Part of a small language model's weights: an embedding shortcut, capped logits.
Each number is 128 + 32 x the weight over its row's rms, rounded and kept within 0 to 255. Layers, rows and columns count from 0. The size above them is the row's rms in percent of the matrix's.

# layer 3 MLP down (transposed), 1920x384, rms 0.0851, rows 1763-1775, columns 0-127
size [102 109  99 101 100  97 104  90 101  95 105 102 106]
[[134 112  93 161 139 130 120 152 131 110 107 144 183 102 133  88 163 130 153 219 143  92  69  77 143 120 162 115 103 174 210 160 127  62 130 122 181 168 140 128 174 165 171 101 120 124 121 113  83 138  86 154 167  80 141 146  98 170 148 184 161 138  91 140 115 126 161  99 142 146 141 139 106  60 142 121 122 124 135 122 113 110 124 106  87 150 154 111 153 184  29  89 130 134 139 124 119 114 115 133 135 134 151 126 138 150 141 122 106 151 113  94 145 133 109  94 128  88  94 170 147  50 131 148 153 133 107 123]
 [140 133 126  85 157  97 122 110 137 147 123  37 167 164 111 134 229 121 163  97 144 120 131 130 100 150 119  99 119 168 139 118  90 180 139 166 127 113 103 165 101 108 124 101 144 101  73 149 146 166  95 138 102 145 176 187 163  86  84 103  88 111 130 163 131 143 138 119 140 162 117 135 157 168  85 155 116 132 135 114 108 119 138 150 146 126 198 117 159 123 196 125 133  91 101 118  93 109 125 143 107 151 130 116 158 166 132 104 114 112 125 146 142 157 169 100 139 168 175  83 144 130 130 108 105 124 133 101]
 [ 96 101 124  73 103 204 182 143 175 114 183 119 168 170 104 138 132 123 151 150 132 150 137 173 162 147 116 128 136 102 126 149 122 137  87 120 162 126 110  90 157 142 109 161  75 132 123 151 124 105 154 129 143 130 136 109 119  82 182  94 136 119 158 170 131  97 180 126 134 129  89  72 145 125 110 119 154 143 124  54  81 126 155  77  97 123 146 114 115 133 129 105 136 166  83 177  91 135 134 152 122 108 133 101  75 155 147 191 132  99  93  52 125 142 111 116 113 158 104 106 151 102  97  67 146  96 195 139]
 [108  94 179 205 139 150  80 138 176 183 149  87 106 104 173 160 185  69 138 100 132 172 104 106 163  91 104 177 132  98 141  89 110 149 207 140 137 114  87 154 150 104  96 116 147 126 182 112 149 127  89  99 168 160 118 187 141 133 131 166 177 108 159 118 114 168  57 111 167 193 123 120 140 102 170  57 137 107 120 149 159 180 145 147 113  76 152 115 179 105 185  56 143  56 121 119 137 199  84 116 148 173 139 124 111 156 141 165 101  77 109 144 117 167  94 145 106 103 164 173 167 140 150 139 121 122 142 139]
 [117  91  76 173 132 115 121 130 133  54 110  76 122  90 174 130 122 123 162  72 149 183 166 111 104 149 162 132 159 111 106 146 155 169  97 127 118 131  78  96 111 204 150 141  88  97 123 182 162 137  98 105 179 141 143 110 115 155 110 139 136 128 112 119 113 121 157  82 162 116 185 179  87 181 141 107  81 134 140 137 108 112  73 138 161 201  77 113 107 102 123  99 111 154 120 135 166 115  37 128 163 121 154 154  92 159  91 126 162 172 130 122 156 114  83  83 102 138 136 170 102 110  98 119 104 124 169 129]
 [147 100 141 112 132 101 172 155 127 144 114 130 107 181 170 131 164 109 142 139  90 159 126 127 106 104 152 191 117 136 172  88 114 159 100 129  43 196 114 120 132 165 123 148 175 129  72 129 146 145 133 126 154 132 159 117 102 174 123 197 117  72 113 127 173 199 118 125 136  98 108 146 157 162 137 130 171 125 126 159  83  85  84 137 147 151 150  77 165 147  97 145 160  78 103 152  96 101 109 133  22 126 153 135  93 141 136 156 124 142 130 202 126 133 102 119 196  80  88 124 117 120  96  99 128  74  72 104]
 [131 121 149 141 214 214 114 104 109 111 124  76 170 129 141 111 124 106 108 142 117 136 120 164 165 135 113  59 101 154 166 153 178 112 136 175 182 119 135 143 190 172 153 150 180 101 109 178 214 190 174 138 137 127  89 199 150 150 124  99 138 103 174 151 133 127 109 141 138 116 111 128 126 112 169 143 149 170 105 171 141 130 135  79 166 142 143 117 148 163  90 104 143 140 168 127 123 116 149 104 132 136  98 164 128 118 116 128 164 103 190  87  68 138  91 151  60 111 122 148 122 123 122 130  97 150 119 126]
 [133  97 122  90 113  96 190 132 167 157 118  77 161 165 126 151 127 162 167 182 156  67  76 164 140 124 187 161 125  86 215  80 160  99 156 189  95 164 205  36 118 119 143 124 119 170 129 151  73  86 143 177  91 146 126 106  93 138 107 187 119 127 124  93 167 166  60 125 184 119 137  97 133 135  81 118  83 109 134  42 123  51 148 148 115 106 132 155 142 167  83  95 143 121 117 167 150 116 142  75 116 162 150 105 144 149 129 120 103 132 172 139 150 141 150 132  99  96  67 166  87 203 123 212 194 133 176 126]
 [127 125 143 132 162 125 140 146 129  99 147 155 131  90 112 137 101 110 140 156 102 141 167 137 172 124 125 154 130 134  88 150 112 113 185 151 134 141 178 102 128 130  85 101 160 159 159 136  80 104  95 111 143 136 121 150 109 160 184  74 123 163 153 146 101 141  84 151 103 186  88 121 204 161 103 149 178 158 125 181 150 143 147 164 124 149 126 143 102 133 143 151 146 109 118 100 111  77 145 151 170  74 160 152  88 187 167 137 131 183  93 201 159  97 174 148  60 205  77  73 147 146 105 141 151 126 109 102]
 [127 127  95 157 100 119 164 185 178 131  88 144 147 164 144 124 183 154 215 116 166  81 120 169 130 138 120 123 128 120 168  86 143 124 130 154 156 167 121 159 156 148 126 119 119 177 133  90 103  75 133 149  90 139 119 133 108 150 123 208 134 200 142 190 122  91 160 147 106 104  77 133 108 163 141 184  40 101 106  88  98 135 130 134 105 164  79 147 100 127 106  99 147 109  93  94 104 126  92 159 204 141 154  92 145  64 132 174 149 116 121  94  92 137 137 162  46  75 114 148 132 116 152 105  78 159  99 149]
 [163  90 127 143 113 131  89  69 142  92 130 155 134 119 134 176 124  98  21 104 138 165  90 128 121 192 123 132 177  59 116 126 108 115  90 154 137 161 117 130 142  55 111 111 105 124 151 156 176 109 104 156 118 167 145 154 145 173 171  80  91 139 103 140  71 110 150 148 109 129  91 120  78 132 127 154 173 151 111 112  90 121 129 119 107 122  87  72  97 121  79 126 109 107 197 142 133 134 124 117  72  64  68 198 139 174 182 101 180 123 153  89 145 151 119  99  90 126 135 176 117 115  96 179 124 122 173 112]
 [140 105 132 142 118 155 131  78  93 146 153 149 168 141 158 110 114 107 121  97 143 162 151 135 124  74 136 151 117 103 166 150 116 120 148 106  98 158 108 120 119  93 134 158  47 104 110  79 121 112 174 113 127  93  71 170 165 105 113 159 140  97 113 108 156 103  90  38 113  83  71 147  70 140 101 103 171 146 111 129  98 142 173 150 130 152 156 148 113  57 144 152 110 115 159 112 159 155 122 111  54 163 141 139 150 164 136  73 109 230 101 112  88 104 125 130 169 154 155 132 108 160  91  60  67 100 109 133]
 [195 150  97 157 151 140 110 138  98 152 154 141 130  90 169 130 119 127  92 151 134 116 107 140  82 121 114 175 201  96 146  89 136 159 150 156 134  79 152 134  81 148  96 166  97 135  57 200  31 147 107 152 141 120 111 149 138 162 137 103 143 115  94 138 157 134 139 109 116 134 165 149  88 136 138 114 145 151 120 112 157  75  87 108  81 181 143 131 131 165 162 153 152 119  46 136 136  92  57 130 118 132  85 142 139 117 171 159  82 141  97 106  96 196 104 110 127 152  79  97 154 128 134 127 122 169 100 164]]
# layer 3 MLP up, 1920x384, rms 0.063, rows 1764-1775, columns 0-127
size [117  97 112  99 100 114  97 104  91 101 105 113]
[[146 102 143 154 140 113 196 113 126 115 132 142  76 136 107  70 127 119 100 115 126  78 168 119 116  94 114 116 173 178 154 204  95 161 114  88 112 151 100 154  88 130 123 185  72 120 121 101 156 130  76 125 144 191  62  99 122 105  60 131 128 184 161 161 186 160  93 152 134 142 103 165 104 167  67 133 156 149 133 158 135 148 122 114  96 122 131 164 166 102 136 149 118 121 109 144 142 121 121 118 140 133 171 114 164 173 135 161 117 135 154 122  50 122 197 141  80  82  95  99 189  74 137  87 124 101 169 144]
 [158 142 158 189 148 122 140 133  70 128 115 102  98 132 132 126 138 111 100 193 157 139 137 152 109 124 139 127  99 142 143 136 144  99 168  89 140 143  96 166 156 126  91  68 110  91 168 119 125 166 102 117 121 149 133 107  94  85 139 121 153 174 211 147 131 172 113  68 133  66 112  89 102 158 132 132 134 115 133 186 153 117 166 113 161 130 150 151 138 177 149 109 151 158 138 132  88 104  85 176 177 119 168 152 156 168  53 149 165 142 155  73  58  90 138 177 108 122  90 116 109 120 161 123 116 168 128 172]
 [125 198  59 134 134  99 120  64 143 167  77 128  96 105 111  87 178 129 151 109  99 136  75 121 109  92  65 110 111  84 131 128 116 139 113  99 106  91 174 118 201  78 175  87 118  90 188  64 196  98  85  74 117 123 120 107 114 129 157 140 173 134 119 163 110 119 114 114 138 144 130 137 171 115 101  58 122 119 146 145 126 212 164 142 101 119 126 111 128 108 112 143 168 128 167 135 196 160 140 146 155 158 121 158 121 177 136 176 108 112 112 106 187 138 148 157  93  83 140 153  66 152  96 152  76 192  87 118]
 [148 173 148 128  69 121 184 169 109 119 168 162 178 224 140 103 123 147 131 136 105 151 129 170 213 132  97 110 112 126  80 141 130 111  77 119 207 124 149 104 110  87 122 113 131 108 142  74  68 103 135  96 171  86  75 124 159 115  74 147 152 135 162 137 175 124 132 110 129 105 127 166 134 152 119 156 136 101 109 186 137 116  59 103 110 137  64 103  83 163 118 142 161  44 171 159 103 146 139 119  84 108 145  78 116 124 103 135  75 120 132 136 196 139 103 131 103 162 122 172 156 125 100 129  80 152 176  92]
 [104 215  95  86 101 153 137 185 102 100 115 154 138 134  95 178 149 122 120 135 116 160 145 153 162 118 166  86 149 143 198 162  85 116 147 182 132 117 107 139 156 151 177 100 191 151  79  87 111  85 194 109 138 114 110 119 151 152 126  48 142  60  99 169 128 160 101 168 125 113 155  81  84 117 130 136 166 141 129  78 111 137 120 113 184 153 147 131 188 148 152 160 133 151  99 155  79 108 102 103 115 131 153 165 143 171 166 150  86  58 122 154 168 156 134  82  82 151 179 186 149 153 137 113 110  99 127 161]
 [116  69 145  75 142  82 111 137 140 144 119 107 157 148  74  80 162 134 136 115 134  98 154 126 124 144  79 152 146 135 126 113  97 103 122 147  76 119 229 128 129 149 136 134 122 167 187 163 122 140 116 159 127 135 133 114 136 113 143  77 138 132 162 125 144 111  90  90 123 128  96 117 115  98 105 124 189 129 232 176  82 146 146 128 172 158 192 196  97 126 135 178 168 105 116  67 211 114 168 113 118 139 156 136 111  82 109 166  96  85 148 183 148 167 112 154  62 128 137 178 141 120  75 123  99 143 110 182]
 [ 84 123 103 172 153 149 104  91 111 109 100 191 115  83  95 139 158 101  99 141 128 126 140 140 128 122 167 131  83 132 154 167 130 108 147  92 173 100 128 145 114  73 160 162 164  92 193 103  88 145  67 113 156 113 118 115 126 170 127 149 125 160 147 143 178 126  77 106 162 121 144  61 179 120 131 110  71 112 146  86  94 104 118 181 109 142 148 115 151 134 112 154 148 140 130  91 150 114 142 129  78 120 117  78 127 141 143 129 127  60 163 125 136  69 104  84 100 136 135  77 192 130  84 147 103  92  89 158]
 [105 163 169 133  94 120 131 107 148 145  84 161 108 101 125 132 136 113 114  62  79 111  70 103 101 111 149 156 171 105 119 101 130 105 133 146 164 150  99 131 128 138 150  83 107 148 169 105 106 103  99 133 136 141 143 116 191 133 114  78 120 133 128  75 157 121 137 164  84  98  81 191 191 118 154  71  89 125 142 128 106  89 112  74  62 143  76 160 106 139 123  89  99 154 106 140 105 137 108 158 117 109 161 124 112 130  82  52 150 134 162  99 141  89 121 129 203 153 175 211 134 125 161 153 109  97 155 148]
 [146  90  72 200  94  69  81  97  64  61 142 129 218  90 151 113 120 169 117 139 136 126 142 137 166 155 171 101  98  69 105 135 179 170  87 143 125 144 101  98  98 112 130  91 121 161 122  96 159 139 127 119  88 132 144 135 116 141 151  99  78 152 126 134 147 115  76 146  45 102 122 131 123 149 133 104 128 121 106 133  66 139 132 119 133 109 142 168 114  93 137 142 140  85 137 102 150 117 150 135 167 185 123 153 132 161 103 126  97  96 139 117 113 180 146 137 106 104 172 113 115 144 178 127 109  88 160 145]
 [154 147  92  54 185 188 140 111 141 136 225 160 147 178 148  94 152  99  98 163 164 120  67 148 104 135  96 114 136  91  84 169 124 121 161 178 100 110 125 151 113  84 146 100 143 105  84 134 156 160 153 131 190 148 155 149 110 135 139 130  97 100 100 140 141 103  86 161 144 105 112 126 127  91 107 130 111 112  94 148  92  70 184  84 108 139 125 111  66 216 112 113 141 147 152  87 109 167  91 102 175  85 104 125 170 121 138 164 107 102 108 122 139 100 196  88  82 107 122 173 141 132 130 160 108 114 115 203]
 [165 185 141 151 117 102 114 111 195 136 139 101  88 155 146 150 139 116 145 166 117 125 158 135 166  96 120 150 109  95 134 202 112 161 163 163 164  86 123 131 187 139 134  93 118 138 138 125  65 178 144 159 112 114  86 136 133 172 144 173 185  80  79 113 192  69 182  65  53 124  74 107 126 165 149 150 121 133 191 152  94  80 105  91 141 109 126 163 110 115  70  97 151 139 103 122 117 151 134  73  47 140 138  94 115 124  98  44 150 138 111 186  92 103 146 104  58 141 119 132 136 140 164  70 140 103 181 140]
 [182 132 100 154 129 168 125  96 134 111  77 140 147 108 170  82  89 152 113 212 132  79 109 121 151 151  43 107 169  86 149 157 163 152 128 157 175 145 167  27 138 165 175 186 122 168 106  82 175 145  86 159  52 105 152  96 140 173 116 104 147 163 164  83  79 109 115  99 105 140 106 130  67 136 155 111 110 134 165 109 147 145 113  97 123 109 135 125  52 160 193 146 112 168 115 154 162  81 159 167 142 109 129 117 169 100  89 106  84 201 115 150 159 130  97 138  89 183 116  82  65 103 114 167 130 127 138 126]]